Weights of a small transformer language model.
Size: 5 heads of 64, MLP 1280 tanh GELU, vocabulary 20006, 22.9M parameters.
Architecture: LayerNorm before each block, learned positions, biases.
Training: 336M tokens, 5121 steps.
Each number is 128 + 32 x the weight over the matrix's rms, rounded and kept within 0 to 255. Layers, rows and columns count from 0.

# layer 3 MLP up, 1280x320, rms 0.0962, rows 1217-1259, columns 80-159
[[140 195 129 134 140 159 123 135 130  99 157 123  82 105 184 149 138 151 145 134 133  51 116 116  96 177 108 122 143 102  93 166 138 171 151 170 111 118 118 117 168  93 151 150  91 131 121 116  82 165 116 129 128 128 186 109 114 130 170 134 122 126 114  83 138 123 114 148 147 112 126 127 169 124 135 135 178 128 110  81]
 [142  81 134 148 157 161  83 128 144 157 168 105 135 144  89 124 104 155 160 134 156 127 113 102 134  81 143 116 144 118  98 109  97 116 147  94 101 109  77 137  93 183  90 167 133 109 107 137 130 129 139 100 125 136  99 138 168 123 160 118 160  66 134 155 129 101 146  63 162 155 104 132  63 151 118 160 120 187 132 132]
 [126 110 147 136  43 109 127 124 108 127 142 132 135 109 160 155 146 188 154 140  96 156 112 108 128 145 137 111  98  98 152 140 142 129 135 113 160  86 102  96 156 134 221 105 121 106 147  90 123 130 142 112 120 162 153 177 119 147 165 159 147 161 146 102 110 105  97 110 101 138 137 140 117 102  74 146 122 184  92 131]
 [109 142 127 108 155 119 122 158 109 132 158 119 144 119 136 157 140 120  96 131 126 143 146 117 145 147 112 167  51 138 144 129 140 106 134 135 121 122  97 150 122 159 121 100  90 126 100  92 138 141 199 128 131 146  80 144 171 114 135 140 113 124 121  86  91 119 167 166 154 148 109 102 118 123 151 105 156 140 126 155]
 [122 208 155 111 103 190  42 121 111 131 188 154 219 116 132  96 179 135  89  85  97 141 109  74  87 119 196 195  69 102  90 132 162  44 132  57 112 107 134 102 156  42 101 144 132 139  46  84 147 130 171 142 133 159 111 104 166 173 176 113 194 108  93 131  89 171 130 184 153   5 139 148 130 119 130 158  91 103 167 249]
 [185 148 158 154  64  97 167 135 176 109 143 219 125 134 140 131 130  91 135  85 162  82  49  64  94 177 160 110 132 146 129 108 170 108 106 109  85 165 131 119  97  88 117 121 130  96 190  51 109 118 101 112 138 138 147 209 125 103 106 129 124 152 101 146 165 166 180 102 124 139 178 103 111 171 115 123 191 188  99 124]
 [116 146 121 145 129 102 132 154 102 119 128  40 127  51 125  94 127 156 138  75  64 152 112 160  97  76 101 160 144 141 147  70 143 159 182 137 165  97 124 133 184  95 112 118 117 154 109 148 110  72 162 121 109 124 143 180 162  97 115 134 123 190  92 120 151 194 114 174 112 161 110  90  96 149 175 137 129 104 132 112]
 [130 100 119  77 141  78 111 139 110 179 175 153 149  71 125 165  95  90 133 150  96 131 147 124 106 137  91 143 155  98 148 119 154 132 152 140 117 114 133 169  96 157 165 118 101 124 104 111 159 137 119 149 109 168 148 135 116 127 121 121 120 134 123 128 152 131 110 146 108 123 157 102 184 133  96 187 111  94 163  92]
 [114 110 106 174 168  87 158  89  97 158 121 159 135 101  91 152 121 186 170 172 149 106 139 145 153  77 156  94  99 122 105  95 183  96 178 164 105  77  90 194 139 147 133 100  70 107 148 111 145 167 131 152 198 187 210 132 101 125 121  95 147 159 144 150 101  89  85 135  85 133 122 132 171  73 104 140 158 157 161 106]
 [133  90 105  54 174 146  96 106 133 124 109  99  86 186 113 114 136 121  89 158 133 139 146 111 137 112 121  94 197 187 147 158  71  80 145 122 137 122 164 104 148 138 125  85 165 146 123 135  69  82  92 142 122  69 123 119 104 142 121 189  66 128  77 119 137  94 111 177 115 136 101 109 128  76  93 107 131  93 137 130]
 [ 77 163 159  98 123 110 119 169 127 166 173  99 113 167 122 116 161 124 152 113 180 135  96 166 143  89 112 134 105 107 130 121 101 150 112 152 205  93  49 140  98 110 107 144 118 142 106 110  99  70 162 101 122 173 124  95  96 136 178  82 125 133  86 112 112 138 142  94 140 140 137  92 109  94 106 105  97  74 130 129]
 [169 159  87  95 107  99 145 147 203 162 108 112 117 157  63 199  87 153 130  80 184  91  46 155 136 100 194 114 188 108 107 118 153 120 136 163 157 124 149 111  49  70 127 103 116  96 125 174  70 109 164 107 126 168 145 172 181  48 138 139  58 124 128 142 115 189  96 120 124 114 146 107 100 120 156 173 179 101 143 110]
 [109  93  92 191 140  89  82  81 120 102 116 170 102 111 149 122 143  92 180 145 136 116 127 106  94  90 105 128 123  65 136 156 208  92 128 176 156 135 100 115 199 109 141 145 135 126 121 151 123 170 101 103 131 181 127 156 107 158 140 113 114  69  82 111 103 134 166 158 127 148 143 155 117 100 124  43 168 113 155 111]
 [ 57 118 153  96  79 142 131 134 141 113 143  89 119 133 120 127 162 111  84 194  95 141 145 130 125 139  78 105 102  59 114  67 110 161 133 142 104 117 146 140  60 125 153 162 116  85 125 135 103 174 144 143 138  91  97  51 128 143  99 104 149 184 144 138 175  96 177 193 139 160  81 116 113 114 193  68 158 115  93 152]
 [ 90 112 112  93 178 107  66 142 112 214 116 115 132  80 114 135 176 106 161 146 164 126  83 129 146 225  84 181  60  82 123 179 102 160  67 128  83  40  68  68  46 187 191 100 108 138 160  88  92 118  84 145 184 137  98  88 134  50 120 146 202  43 180  72 164 147  61  80 161 152 115 146 128  98  89 121 101 135 214 134]
 [128 145 137  84  99  58 129 180 185 117  86 152  81  96 140 133 149  96  71 156 177  88 110 129 143 125 127 187 124  88 112 155 125 126 138 122 133 108 140 154 124 169  95 149  95 126 177 139 183  56 133 115 135 157 120 142  48 101 157 166 170 115 136 118 141 143 104 139 112 143 114  92  92  77  96 138 142 162 118 122]
 [155 117 132 107 128 147 141 139 150 112 124 117 113 128  98 149 199 118 106  91 132 170 136 158 152 136 118 138 121 193 197  80 133 162 152 154 119 112  89 121 142 191 120 107 161 118 117  87 193 116  71 101 137 126 123 119 130  90 147 154  97 119  97 151 144 118 136 107 140 134 209 108 143 151 135  78 104 129  79 159]
 [ 81 117  82 109 197 190 114 118 136 153 151 120 177  33 102 112 173 161 131 154 150 115 107 169 101 105  97  92  51 153 170 122  95 113 155 138 113 145  48 159 186 200 140 117 105 135  71 160 168 130 134  73 146 119 224  96 133 166 111 110  87  56 167 180  73 106 198  86  76 132 149 120  85 172  97  68 112 151 116 150]
 [175 166 142 114 150 117 119 150  70 135  90 113  71 167 180 160 189 132 115 149  75  75 112 170 122 110 103 164 158 155 160 138 132 157 162  78 172 129  96 142 147 150 101 123 138  34 105 156 127 101 200 132  36 190 112  90  72 107 153 187 123 114 156 200 102 153 117 158 116 199 145 141 154  86 187 122 125  96 151 173]
 [151 129 126 153 136 135 154 118 158  87  78 168 104 154  85 117 167 110 143 161 172 110 111 123  90 129 142 115 150  94  77 135 141 138 140 103 112  99 117  94 195 181 159 141 138 134 165 138  77  97  91 158 142 114 136 130 128 129 119  73 110 158 182 133 101 103  76 218 105 111 167 138 176 137 123 208 108 181 100 101]
 [106  87 183 131 184  94 147 101 118 123 119  96 107 122 147 116 170 130 189  87 146 105 179  95  76  99  76 129 118 101 146 143 148 214 159 117 163  91 151 114 135 113 149 148 158 148 183 132  91  97 118  77 139 126  98 164 166 112 114 134 141 145 131 102 106 175 124 124 132 117 157 129 150 115 114  97 146 134 163 123]
 [124  93 136 154 127  94 102 127 153 131 147  81 195 133 153 132 134 113 157 115 110 150 185 161 165 219 132 132 127 168 128 138 141 107 151 131 100 108  68 127 133  93 117 134  71 140 125  69 150  76 189  88 122 116 178 131  84 162 141 167 148 126 148  93 159 115 173  86 148 138 128 128 146 105  81 108 132 120 106 119]
 [137 165 138 127  82 147 159 148 136 121 153  76 150 102 168 114 144 119  70  67  73 154  64 158  96  76 143 143 104 144 184 184 132 134 129 145  89 122 175 168 165  64 197 110 146 158 150 119  68 121 110  92 145 182 122 122 142 107 197 115 154 155 114  96 108  73  98  86  82 146 124 140 159 117  69  91 142  88 128 175]
 [164 144 152  69 198 100  51 152  81  96 136  49 119  92 135  96 117 140 117  99 183  88 167 107  71  91 145 143 119 126  96  88 103 151 113 124 125 201  98 128  67 131  93  97 222  86 131 159 217 143 153 106  76  46 149 136 126 129 107 139 126 156 125 139 165 165  87 133 124 118 136 112 159 115  68 111 164 103 147 133]
 [152 109  93  87 113 137 119 139 157  82  78 197 150  86  91 125 100 121 125 176 105 142  91 148  45 102 118 152 122 108  99 130 174 159 172 131  95 118 104 165 190 113  82 135 127 164 114 126 133 133  98 128 109  96 113 162 138 146 177 109 163  71 138 133 129 133 156 151 122 157 107 161 121 183 162 126  88  87 138 113]
 [168 104 120 157 134 115  40 131  74 158 143 195  96 113 106 109 110 148 136 138 114  97 139 102 149 180 129  71 113 136 107  83 125  91 177 133  93 131  92 159 192 128 130  86 125  87  75 114 146 104 166 127 176 132 182 141 135  81  95 160 131  79 160 205  92 144 165  72  67 144 170 120 123 135 187  76 176 154 102 148]
 [146 110 148 135  88 100 149  98 142 104 137  74  69 131 129 159 125 104 120 118 130 144  99 163 155 115 148 149 120 160 120 102 128  99 102 111 120 208 121 150 142 146 109 147  86 126 136 158  85  95 120  98  94 112  82 166  98 115  93 129 136 180 133 116 174 131  83 116 149 160 155 153 105 128 170 149 104 141  87 120]
 [138 185 134 102  81 107 141 143 119 124 175 125 146 100 151 147 146 130 161 109  96 114 116  74 132 145 146  83 126 153 138 160 139 101 100 123 140 146  48 163 127 145 142 135 133 139 155 102 148 114  81 117 130 134  53 114 113  87 163 152  96 131 110 156  96 141 150 116 137 119 152 133 185 139  67  84 177 107 158 163]
 [138  78 154  79  99 172 167 154 174 120 163 129 197 143 154 128 199 181 128 177  91 196 174 103 167 205  96 183  42 143 157 175 147 136 161 177 115  99 129 184 214  70 117  75 114 121 110 183 139 154 128 100 191 131 190  43 168 157 100 131 168 108  90 169  83  87 117 214 120 101 152 120  56 161 160 105 108  92 121 157]
 [117 141 117 152 132 161 129 131 149 174 105 159 144 126 146 151 145 100 118 108 125 144 147  93  91 124 131 105 155 119 169 145 158 142 124  95 114 160  75 143 111 158 108 166 130 163 173 134 140  67 103 140 117 157 138 110 172 161 104 119  82 147  89 135 162 142 167  98 124 141 108  98  86 189 170 144 131 118 114 118]
 [177 119 104 113 147 134 135 174 105 117  81  90 109 102 130 150 159  98 108 121  99 131  90 150 111  93 142 171 187 167 113 161  98 130 131  83 118 110 139  65 176 128 180 145  82 117 139 126 108 129 105 153 173 141 146 108 126 149 134 125  89  94 146  98 160 118 120  60 115  83 142 126 117 174 100  57 114 105 127  60]
 [124  87  69 107 151 168 117 136 170 166 179 107 143  21  94 112 119 179 105 146 133 164 129 111 187 179 116  76 106 198 172  80 123 113 178  75 118  91  83 139  89 106 119  85 109 118  81 197 134 127  99  75 121 134 108  95 143 158 116 107 216  59 112 220 111 171 123  60 137  67 163  58  44  93  82 166 155  76 106  95]
 [114  61 129 152  97 184 160 106  92 150 101  90 121 128 142 154 165 171 176 153 131 121 125 131  58 142 157  72 173 182 148 115 134 122  96 137 127  67 117 120  93 110  53 177 170 151  76 166 129 113 184 135 142 131 177 135 195 125  99 186 152 165  79 112 135 110 136 107 139 131  35 128 167 178 131 149 154  89 111 135]
 [131 122 140  66 134 136 149  88 101 109 114 161 135 121 135 185  58 148 165  97  85 165  82 113 122 158 109 143 177  91  92 158 158 149 165 121 134 165 144 120 128 121 146 146  95  94 125 107 123 151 133 110  82 121 135 121 124 100 127 120  74 161 123 115 102 104 127 107 147 174 148 117 145 116 120 133 111 153 100 151]
 [128 162 131  90 121 170  92  59 102  64 135 124 126  86  48 184 150 134 136  96  63 168 120 100  83 138  89 163 104 101 153  96 179 114 172 111 138 141 133  88 157 110 110 175 163 114  87 125  75 129 121 132 107 181 141 133  68 146  82 125 174 113 127 127  75 161 137 137  99 159  87 206 180 114 132 126 153 146  94 128]
 [134  88 118 154  89 144  65  82 143 118 131 118 105 138 151  99 141 152  88 127  66  75  89 117 146 161 153 176 136 128 160 101 183 164 137  86 122 117 168 140 152  98 134 107 139 177 145 131 183  45 137 205 116 153 107 148  86  99  91  99  57 113 154  99  98 189 151 121 110  99  97 146 102 115 135  99 155  76 156  58]
 [129 127  81 137 154 151 107 130 117  89 159 104 199 150 168 137 116 120 129  92 145 119 188 102  90  97 112 150  82 165 148 125 109 109 137  59 185 119 119 153 128 143 146 116  89 145 111 117 143  99 108 218 127 133 116 150 180 132 172 142  99 148 186 135 119  98 142 117 101 110 107 154 161 114 140 147  84 164  88 165]
 [152 181 136 133 111  77 147 126 155 143 163 170 113 151 106 139 119 129 166 138 182 108 144  84 187  95  72  93  79 119 165 129 134 123  64 132 143 112 141  91 117 132  83 140 136 136 142  72 154 170  84 129 182 136 155 119 139 118 130 134 174  82 162 114 119 153  95 128  98 139  57 109 155 130 137 176 124  69  69 108]
 [ 97 106 109 111 117 109 119  68 163 132 177 171 134  98 109 145 151  99 151 112  96 110 148  92 123 139  99 106  99 155 144 162 163  95 133 115 133 152  71 100 133 145  93 123 139 129 106 176 178 140  49 131  93 129  98 113 115  95 110 119 153 156  98 134 136 132 148 100  90 139  75  90 125  74  91 141  87 112 112 149]
 [131 163 140 165 162  93 183 155 138 172  98  95 144 164 122 119 167 107  38 128  81 105 152 137 136 152 170 165 143  98 109 103 114 171 140 158  92 204  97 120  97 137 129 128 153 120 143  54 148  75 138 184 102 102 112 157 114  85 176 137 148 122 145 145 174 146 135 175 147 125 140 148 111 175 145 166 102 116 108  89]
 [203 159 128 150 107 137 171  76 117 156  74 102 132 148 164 171 172 112 121 181 150 143  67  90 108 117 156  49 182 154 101 247 141 125 153  73 149 115 117 164  69 208 115 144 126 128 150  86 138 124 136 138  70 135  70  98 150 121 107 114 121  78  92 131  65 118 189 190 123 197 109 167  61 126 110 145 201  86 145 110]
 [ 63  82  90 111  77 128 115 161 146 158  92 129 113 122 163  59 147 102 136 122 128 130 146 139 161 117 104 129 146 139 115 123 119 148 134 115 123 122 100 159 154 147 160  95 126 101 126 105 179 157 142 136  71 102  96 124 119 140 131 127 127 129 120 118  96 153  57 168  95 123 154 149 165 127 171 170 142 141 102 169]
 [126 105 157 183  97 128 163 146 127 153 116 125  97 191  60 135 225  85 109 156 127 155  86 145  79 130  89 118 126  50 139 117  88 135  81 141 147 164 119 148 107 103 123 157  63 157 131 123  46 131 127  71 100 164 142 174 103 105 114  84 164 126  73 124  75 151 104 151 118 144 156 141 152  88 161 131 101 102 106  86]]
# layer 3 MLP down (transposed), 1280x320, rms 0.0977, rows 1217-1258, columns 80-159
[[ 93 154  81 130 136 135 149 132 115 184 128 113 120 111 191  52 185 149 177 160 105 101 121 128  73 128 136 164 166  82  98 176 139  91 113 140  97  80 126 131 143  89 153 107 108  86 136 145 131 122 113  86 161 130 155  87 190 145 136 181 178 143 121 123 114 120 145 150 145 135  99  93 123 101 193 130  98 104 161 123]
 [122  96 176  98 102  64 111 140 130  97 111 147 174  89 158 101 143 169  83  99 122 135 140 157  92 179 112 153 136  65 205 119 165 124 152  69 162 123 135 143 106 140 151  64 161 155 126 152  72 148  96  82 129 125 151 109 106  95 100 116  63 107 117 162 137 152 146 125 170 114 196 114 183 132 188 179 155 134 119 155]
 [142 124 145 124 133  88  99 156 126 146 166 165 103 164 177 159 103 102 116 134 122  92 131 157 105 117 168 167 121 120 125 163 110 143 112 178 126 115 173 144 134 119  85 143 123  70 143  76 109 110 130  95  96 116 170 107 106 135 188 144 208 114 102 153 110 127 107 168 147  96 149 190 124 193  83 125 116  67 107  95]
 [133 138 142 132  97  78 158 127 107  59 179 115 188 200  97 178 148 116  99 147 141  99  98 148 119 121  96 149  64 155  93 113 122 125  91 139 154 121 114 137 100  91 142 137 104 159 113 165 116 109 129 241 157  96 142  90 164 129  94 138  96 116 119 115  55 171 111 113 156 149 159 158 114  71 152  98 108 149 131 118]
 [ 65  96 140 127 165 149 102 195  75 147 134 102  61 178 134 133 114 168 165  72  96  93 163 101 138 116 166  98 122  48 133 158 164 151 184 128 184  93  54 182 100  95 137 144  85 157  86 156 124  80 142 161 135 156 135 143 102 156 106 145  88  81 174 119 144 114 133 137 112 118 132 136 105 178  60 123 174 140 178 191]
 [123 140 133 130 122 145 188 115  70 118  98 145 152 108 108 128 167 104  83 103 124 149 128 125 156 124  97  92 190  71  86 139 134 188 118  99 148 159  92 122 159  74 146 122 149  88 134  95 124 208  26 128  87 137 157 138  86 151 129  97 142 139 103 123 100 119 152 129 144 164 147 155  98 100  90 114  71 127 164 139]
 [150  79 168 103  75  99  96 156 158 144 135 164 150 185 116  96 123 112 140 105 172 102 136  84  97 106 156  79 133 109 112 148 159 137 129 133 103 126 152 127 115 138  84 147 140  65 136 156 139  59 168 140 139 130 115  89 105 147 161  94 140 141  72 104 149 124 166 113  92 192 102 144 144 135 185 180 147 145  83 175]
 [120 179  92 111 130 138 117 113 123 150 106 104 167 131 107 146  54  78 143 103 151 137 179 130 105 115 118  61 154 105 139 127 150 121 143 146 117 150 181 137 120 143  98 113  57 142 121 119 140 166 153  64 153  87 158  82 115 106 126 114 103 144 116 147 176  62  70 100 104 111 100  53 169 111 102 172 132  95 130 159]
 [118 124 161 142  98 186  53 114 121 145  93 119 139 125 115 101 169 108 120  96 143 159 120 142 139 167 110 118 125 144 117 158 113 162 109 151 182 166 168 126 172  72 143 169 168 183 122 193  54 123  80 111 104 138 118 113 180  91 134 115 107 108 123 163 146  96 149 182 159 146 127 148  66 102 134 123 129 143 129 122]
 [131 159  93 102 169  89 126 107 191 135 150 119  91  61 120  99  73 167 106 127 153 148 104 194 206 148 180  77 123 117 120 103 144 103 134 119 145 105  75 140 106 157 155 124 159 163 111 103 184 169 161 116  92 143 136 139 153 118  81 147 121 129 164 129 141  97 151  88 179 130 161 140 140 154 134 116 154 106 132  87]
 [105 138 166 105  87 150 103  90 114 168 150 131 109 141  83 119 128 131  76 137 161  69 138  82 120 120 116 121 155 135 142 167 110 163 131 135 155 163 113 118 134 116 160 180 144 151  61  88 166  93 126 134  57 187 125  83 152 163 154 118 145 129 122 100 130 113 147 136  90  89 151 127 154  94 145 142 183 122  96 111]
 [101 116 154 151 178 119 117 146 115  63  88 188 101 166  74 131 119  73 132  62 179 116  74  66 113  53 141 121 151 167  82 145 142  66  82 107 108  59  86 124  79 100 116 140  84  87 188 125 137 158 102 183 139 203 163 120 145  88 104 185  90 116  99 157 153 144 168 133  82  72 194  71 124 157 140 129 160 123 109 119]
 [109 121 108 187 113 127 167 128 140 130  56 184  92  98 164 134 132 114 120 111 126 159 139  86  81 155 119  96 106 157 140 105 119 146 146 116 132 137 153 109  95 153 133 115 151 146 124 109 138 118 116 113 158 112  91  79 136 100 123 124  74 130 134  97 182 114 129  97 163 128  78 115  83 130 111 105 155 113 159 134]
 [153  94 121 169 162 172 111 167 158  81 159 152  77 122 120 120 102 116 154  93 102 109 160 167 123 119 172 106 137 152 139 133 110 132  91  48 171 111 117 133 121 126 141  67 170 157 103 126 180 133 134 147 164 102 173 138  73 112 129  83  76 119 122 157  96 194 123  38 140 130 129 172 149 172  66 183 140 112  96 162]
 [ 67 115 117 149  98 148  99 147  68 185 151 119 171 145 201 101  69  61 180 103 151  93  96  82  78  80  65 138  52 118 172 130  33 226  90 111  93  67 148 123  84 161 138 160 159 135 190 127   6 140 100 129  86 147 125 146 136 150 152  72 121  89 181  95 211  67  97 169  77 125 138  75 161  67  82 109 179 102 132 118]
 [ 83 146 138 118 161 132 131 101 134  96 185  93 103 153 116 149 159  94 172 162  64 182  95 115 101 126 107 135 107 187 167 176 132 151 116 146 141 100 125 166 116 127 147 157 105  95 136 140 115 170 151 153  95 107 142 152 138 152 190 103 125 136 150  91  66 118 166 144 120  72  96 140 154 117 118  89 127 141  93 143]
 [175 138 146 125 150  89 213 144 185 135  92 103 143 131 133 104  80 170 139 114 114 141 108  82 180 148 183 151 158 159 162  31 152 141 123 169 125 137 150 101 111  73 106 139 126 114  55 174 110 117 110 122 147  94 113 196 127 138 126 119 145 142 113 125 103 172  68  73 114 146 130 143 123 123 146 129 134 144 115 113]
 [132 128 124 128  81 131 152  96 156 160 120  86  71 221 132 159 122 118 102 132 142 143 118 114 121 126 179 156 136 142  94 137 140  86 107 167 148 114 163 159 107  86  76 110 136  87 139  95 107  91  93 171 153 131 112 130 132  99 108 123 172 151  96 150 116 136  43 189 144 139 129 119 139 113 255 124  53 161 115 115]
 [122 150 113 154 143 173 181 108  73 121 131 198 146 137 113 104 114 105 175  99 101 183 106 143 129 122 135  87 151 155 179  76 103 109  85  83 165 120 146 144 177 129 138  84 149  76 165 112  38 115  65  68  85  54 106 105 129 186 130 130 107 165 106  86 116 121  97 152 157 192 154 134  99  81 171 159 125 152 145 100]
 [ 77 107 128 123 104 158 150 168  66 149 146  94 135 139 125  94 121 111 110 174 102 131 153 125 110 141 125 143 107 140 161 163 139 119 148 184 154 152 136 103 104 144 141 119 124 111  94 150 169  95 184  21 122  82 129 120 137 148  92 123 148 100  80  85  99 168 167 134 196 143 169 159 146 152 107  79 147 107 102 107]
 [117 119 114 187 121 151 127 140 111 183 178  87  92 113 162 132 138  97 145 106 136 185 174 206 123 136 114 118 159 139 246 111  21 156 158 113  70 141 125 140 138 123 128 138 134 183 157 160 155 142 146  87 147 136 100 144 163 113 140 136 133 140  60  97 189  84 116  99 186 137 126 194 140 136 119 143 143 166 131 118]
 [130 150 112 182 121 138 135 129 161 113  81 201  94 121 144 169 130 124  99 158 138 118 138 128 149  73 127 148 164 105 117 125 161 126  66  97  85 153 201 167 142  97 108  98 177 115 137 181  96 130  74 178 120 130  95 147 108 134 140 161 116 116  97 115 115 116  94 148 144 115 135 110 150  96 144 113 107 147 151 105]
 [127 106 101  91 186 143 112 187 176 131 121 152 107  88 112 145 105 130 142 135 120 112 176 138 148 112 186 163 118  97  62 108 108 147 135 149 106 164 120 146 117  74 148 185 122  83 119 144 111 133 137 132 104 130 107 149 117 109 121 111 131 127 124 154 107 139 153  85 104 189 114 113 135 158 123 131  60 129  76 126]
 [126  95 140 107  47 137 134 148 126 114 122 181  91 163 136 101 130 183 178 126 178 153 126  60 115  82 128 166 109 100 121 147 133 150 107 122 147  96 182  75 195 127  88 180  97 133 163  52  87 140  98 122 138 190 117 150 135  71 126 122 147  60 154 155  74  76  68 167 114 101 107 111  97 132 114 137 143  87  94 176]
 [127 170 119 172 102 143 100 112  67 187 131  88 134 183 137 152 137 139 115 111 135 122 201 152 158 118 109 119 126 157 146 149 122  85 115 130 151 118 105 111 103 164 137  83 131 109 181 154  99 121 119  88 115 125  87  72 126 100 126 144 111 122 122 115 178 142 165 122 136 131  69 141 128 100 108  43 137 156  81 168]
 [110 142  91  84 107 147  99 115  84 111 118 116 106 113 123 104 105  69 126 142 112 122 131 175 144 137  65 121 193 120 112 127  60 101 168 126 153 124 141 146 116 102 130 102  86  62  50 138 131 122 143 111 143 132 130 152 161 124 151 113 113 161  41 135 114  85 133 150 151 136 123 145 117 164 145 141  83 167  75 121]
 [113 165 121 101 133 179 120 124  93 150 125 177 121 116 106 101 109 108 158 116 110 119 170  34 169 171 111 124 133 116 158 139 117 153 150  96 112  74 162 126 146  92 119 138 119 130 161 132 121 168  61 156 126 120 148 148 136 140 176 100  91  68 159 126 149 102 114 139 101 161 110 148 131 162 178 129 153 117 189 115]
 [135 122 131 130 139 137 144  94 171  79 152 155  96  62  78 109 151  77 123 136 101 137 120 161 206  84 131 125 129 139 103 129 104 130 119 131 176 100 132 121  90 115 167 157 113 136 167 162 140 127 121  81 176 114  59 137  67 126 143  97 105 110 102 175  99  69 109  80 168 100 152 128 119 187  98 125 135 148  97 144]
 [ 51 184 100 141 107 178 158  88 108 138  96 138  81 164  80  93 113  66 150 146 144 105  76 128 176 108 119  93 168 126 162  52 160 109 105 110 147 118 178 141  95 121 108 135 122  96 150 163  67 130 133  89 120  71  98 133  41  99  38 145 106 105 142  76 124 152  60 148 124 141 187 153  75  80 140 132 163 122 165  83]
 [140 123 116 130  94 102 115 124 112 155  96  83 113  94 126  83 133 120 111 111  99 115 115 146 119 131 128 136 129 143  99 119 103 138 203 159 106  60 120 182 149 106 122 127 172 110 129 133 105 117 114 105 109 110 186 149  99 147 145 144 113  89 121  73 125 125  97 126 140 124 142 169 101  84 194  50 107 118 115  80]
 [125  97 154 155  78 155 116 129 135 105 123  89  99 135 109 111  91 115 114  49 104  99 117  83 117 143  98 177 182 146 148 145  24 180 144 155 144 131 135 133 144 120 155 138 105 139  91 173 154 133 139 100 117 162 150 173 157 114 107 182  96 136 144 148 160 103 142 119 115 116 127 123  85 150 104 135 106 160 125 106]
 [ 96 162 106 131 144 146 104 186  26 125 132 123 120 207 122 139 105  91 124  99 112 108 133 117  88 105 138 175 163  89 116 186 131 115  88 156 165 140 157 104 148 157 124 127 133 127 116  70 126 113 187 169 107 106 109 168 110  91 115 122  88 145 141  61 139 163 162 185 105 151 102 174 157 127 153  85 102 171 129 132]
 [124 150  81 156 188  92  82  92 122 125 138 140 115 100 145  76  63  84 116 151 134 144 121  95 180 131  62 149 178 132 155 128 148 114 136  78 167 127 184 107 123 135 135  70 107 149 163  73 109 160  99 119 134  92  90 188 115 200 119 139 157 124  95 144 127 118  62 122  95 106 176 143 162  69 179  87 141 150 164  81]
 [133  98 101 169 158 116 113 191 123 136  90 143  97 100 151 111  79 145 127  91 108 136  82 101 116 117 155 142 173 125  70 108  55  89 151  87 147 167 147 149 108 191 140 126 126  75 153  62 159 149 106 108 114 149 164  87  96 128 120 167 152  68 148 160 103  86  79 120 159 139 146  87 141 142 103 143 115 121 137  86]
 [156 159  27 105 130 198 111  94 119 168 118 131 178 146 121 140 142 113 116 124 118 144 119 151 148 117  92  62 110 125 100  41 135 121 171 143 138  96 110 135 113 127 103 129 143 132 184 121 112 127 118 193 168 159  78 128 161  64 132 181 137 138 181 125 155 153 150 135 140 201 164 153 103 129 169 130 128 126 154 146]
 [129 132 139 188 102 145  71 103 138 139  80 109  52  97 138 148 111 137 189 169 153 186 115 173  99 106 119  87 130 184 147 112 111  80  91 137 183 148 113 123 160 201 114 109 118 154 120 127  91 133 108  73 109  98 100  84 127  99 177 150 140 126 160 188 180  95  85  94 147 109 153 100 123 116 135 126  76 154 158 167]
 [112 146 115 111 181 112 133 175 147 172  84 143 139 136 144  50 124 157 149 153 140 105 119 105 230 112 125 111 140  91  76 139 165 147 171 159 103 105 132 131 168  82 131 104 180  99 138 159  90 114 126 120 181 111 118 131  98 127  93 159 148 116  63 117 132 136 154  96 185 100 149 161 140 130 113 165 141  80  88 116]
 [148  38 158 128 170 124 145 113 149 105 147 134 128 147  86 133 120 106 127  83 187 118 121  55 104 119 179  70 135  88  79 105 155 138  95 140 179  88 188 150 142 109 157  99 149  73 115 115  37 136 146 186 120 140 199 143 140  74  89 167 142 138 109 101 154 132 169  81  83 156 158 169 167  98 105 114 118 103 141 145]
 [ 90 143 171 109  83  98  87 165 110 127 152 117  87 151 131 126 116 112  80  93 125 158 127 139  79 137 164 130  91 174 130 143 147 152 142 109  93 181 202 174 163 134 129 125 113 166 165 103 119 103 151 120 171  92 136  93 117  90 162  59  94 129 175 172 118 114 127  82 120  91 150 144 181 152  94 146 107 127 109 185]
 [ 71 140 101 109  73 148 134 145 146 112 166  83 135 165 107 136 136  73 189 102 128 185  54 116  99 165 125 166  56 163 161 110 131 151 101 160 173  77 205 157  91 102 142  87 132  56 178 128 102 113  95  76  85 172 162  23 127 139 132  99 113 122  58 111 128  94 145 142  82 138 107  67 108  91 112  85 118  71 191 137]
 [129 209 139 166 199 103  76 104  83 110 164 200 111 255  88 104 122 117 171  50 122 128 136  75 163 108 120  92 138 120  58  87 183 155  71 106  84 102  85 113  88 109 113 197  94 119 129 103 159 178  74  66  47 104 137  82 156 144 148 219  74 136 109  82  97 205 190 135  96 190 133 129  74 114 174 123 106 154 110 121]
 [ 84 164 107 208 147 150 163  97  83 132 129 136 118 154 140 102  91 135 137 126 135  97 100 111 103 113 136 188 107 134 117  92 113  98 148  66 163 120  82 157 144 108  91 114 107 166 119 195  89  54  39 128 149 139 122  87 102 100 130 122 117 149 142 167 127 101 123 113 107 122 107 114 114 168 161  98 127 129 106 129]]